Each number is 500 + 40 x the weight over its row's rms, rounded and kept within 0 to 999. Layers, rows and columns count from 0. Numbers have three digits each. The size before them is the row's rms in percent of the matrix's.

# down: layer 8 MLP down (transposed), 1024x448, rms 0.0595, rows 633-640, columns 0-111
# gate: layer 8 MLP gate, 1024x448, rms 0.0584, rows 634-641, columns 0-111
# up: layer 8 MLP up, 1024x448, rms 0.0605, rows 634-641, columns 0-111
down633 100:500562477546506491513494562467560400497554531509515515499531474526485473403443548462550504548467451445437433536503508523484445552508413476529542520554530536462553445474510493475520501481480536518552523490484530514508528528433488470495460529567512535573462577537491521488453479511579458518544576462426518500519494522496538478526497440508
gate634 109:566522476491470571567455454480504560511472505505506456535441514447503533473501504432509518504501473422528493524518495476473576540566510577475495551508484463576620452455498487474542529468463521514501516483463459582535525531521535560532518448540513480495484480464474468458497499482442470502501498532559513591507473383472509557520453456516
up634 115:552503461463498508497455497501504418543476530469510546519511564463464509406488512387434495590484532466533519504464471473522483468523506550479526471483505502536516478526477503470504532563530484582468429619531546514472549538493493484519513492559546476449568512533478532554456522444472507480514532492479464544489477502497510521421471511461
down634 111:604403466486527600509512532489484497483524512507557466502525479540472535541480470535467473450568490483545498477525528424488477474554429518450505531513562501496550467507454485513472508520513452515432519575468483541513444541452478484451488447550509494555541451459489531532564480458474519560543521458511554542525471441473494504525414535469
gate635 098:547564532447445468566483466504500536512464501519538526455533433527514479477521540477495488442531517475461550476472500482491482525490469566611554571478483455501524494508513519516510499490525516430562501427475524496499479467443507454418487506550475483514567551530502556493514490421555470515511468511565547551501530469492504492508479508475
up635 096:443507524498464521548476538540487497517570504514563552485492506495433463513494517508525486452517459516497411456587547481523523440404434524485522428522539511430518523465528453526481479439563456408494455516452495514522624505526487551426519461542495549460491487570502466422492508447560505552528518464458494443475517578468457458564516467508
down635 099:531500454524507427485536542508447471483504513493544512503544563555518518535480492487496480461531484564493504486532477446485478513489527479478532483468534521487484454476557514496500494495487577512501511616528482515511505486411458456532573558472557509541487507447491551482512476455531463474574457497544474506429505526483521494467471579514
gate636 084:527500546495447529495454537486521522457504482459533512499431502495484496516495482460538579484530487471547523490444479515481463526485497464531546469579438381451519484555440528480465446489503462533499508469514602538582442517469547478467435548506476479501516480522521527585458523493544499478469553496481489556497447526464538433561548472491
up636 083:469501531442516537533570456447454498587474557517481484437554486569502466428491500482459405477507443457520429432557528517524500511538488510515522481515491550514533491545516509508491529457518543476467515547466507478421481447550509526491542476517427517523525439541430461489461468482573536493484468469454536538528468533494442468558517491467
down636 087:500477574511464461508456548509587470491483527564493605548498524487515529508490477443527507432490514479508492524459478466537609505512487453538520530467401488485508499447503501478461436490557453546459558409437549502553504504448425526506495535496428515528491470544475539479475447446514553492466562500532455546447533527471535465466464508464
gate637 099:454488558492452493499527512470572476456478498504470557392570516495420434448552461464424452570457547529548527472402506547448454533521486548477496500502508530496461518549488486476552505561487466520567517440477510476488534456502479521524509512504483468480511516486450407499520484484466451554484526510574493534543473474404483440500442540501
up637 089:536533448559460524519534463489508537594518481479503525467499535466486532556513567526493553409513483482518467466527503471508513486543460450531471520490509472448537469506430624518553521438475527489522520490476469445416492493486451506477501490472488506501487553494367541537537507490434482496530505422560462605496436527448508485452553481461
down637 092:492494491463480426509406455539524493477435476565546419453464498447488526559416460487562535441478491518438535434544521558511463592486532494452525510541514497545469485455452421491428460504483512547511471566546505493490536579476532532500516414461469524482496466528513475547432457509489470561535523478544497510528511518528535491470507483496
gate638 103:500528574496536465529466474501582540513476507400480471468516509498491584494590441524531539494571519496514502537558463479432471570477519525525450514495529520517528489465476518452538602458550482513490467544490520493510460477545465470516522490520520408539505460480445495448464537577500519552498444563460562532477440520498517562521549420461
up638 099:466517393507505543516540512508528491458538477451531508479449486531453396532490533486504522550443499521440526539536429552601536475577460539462499534537488498469477527490578488480470484537443443492513482524511536459488515544446578554455511521440555514508555520375529487467504503581515458503456510508508517530459524539490544449463568517441
down638 100:520546476566465557494474491490455479522489519512472486467545484555488515539533405508484544648501530463535540455479508440526516516531457509531495500489450455552519544555531457536496497505433469528469527515471528461500451497505440524507482495535498527457482521554474474535500454530506494476490526491478452537440540461509493470463419492490
gate639 105:523516515526473459484502492500532508556506513485483564536527525544484497434567556593503448488482563477474479524498479533487502545452524557539445492574431508459500482498521464485544550511494495470484499507489458530525501479409467531501458529479554528378482480502515452489474466534481472497459493484531531486519371462522527510512598516413
up639 104:492592552526520589585479485460489478504578448474569487498544500524492574516480477491484510533483508452575368451515581452545562490457466546535535549484456526532520572503504490543520511503490497509575477489447494548503553488467494483506473474467485459385487539369395501464481475481474477529522480559547580486513550456504519543543520491433
down639 102:475595535511456476488484460482556461504532503563519391514581505513484483538482526491495488444547435478534524416507413515486471495523584549513520491508515549479513487589487513493434527414536528522485503508541555468454557502470504507546513479471584451564475471545505530521610439461525415520541576482472435508539523489478503511513522484531
gate640 102:481497570505487485561436518512508551473501515488505413484544543485438599511517550487611475516586544483548493475492511487533500526466566536480494500472479476558585485515482498544579530506553552452513491504499489517506487503481504528504483564491519501515461473514464398522497483497465498530523561497474455540533450456481472546530518542448
up640 105:500526499481518453512498491516550543523475489500467464555572487558507471470491471545488566508555480567432520481518540499456509454459470465427477470510462457515521552523511523465466563541477465458548458503491468411565510479554531533459491438438458465464491521492567490427493402494548590496515517591582558459491468481459555449495549532555
down640 104:517457536539469500527498499493502475474467514480454440469477490558499544461490485484466433531522537512513552458506561452563523556497497554487571499489468530502544486574545513415540538505521543536446521525470542497493524482563496556573489546505472490515480532526562458458487455478406529494510406503461460409490486499547508525599488555528
gate641 088:491526522496522581491515465482530475538536530485514480559540515454523472475526487500511542532534558530488497526488488462533555507572488514480518543549444524517551508483493587478502487530469483523486481525482566525528520518474491569502510474537476506442542484489448420527509435551500511534461516480530474483460458521428513545490499400495
up641 091:517524530553492540573504533505530462508556518509470509450464518511489493490450482422495465497487578543567547482412479480534530526484469621499590485529524498543575459492469455463538448480492514537523496486499529525479521466496443430543482503498563472505513584577480514541501521496479519443481572504475506377507464489465515548557495478490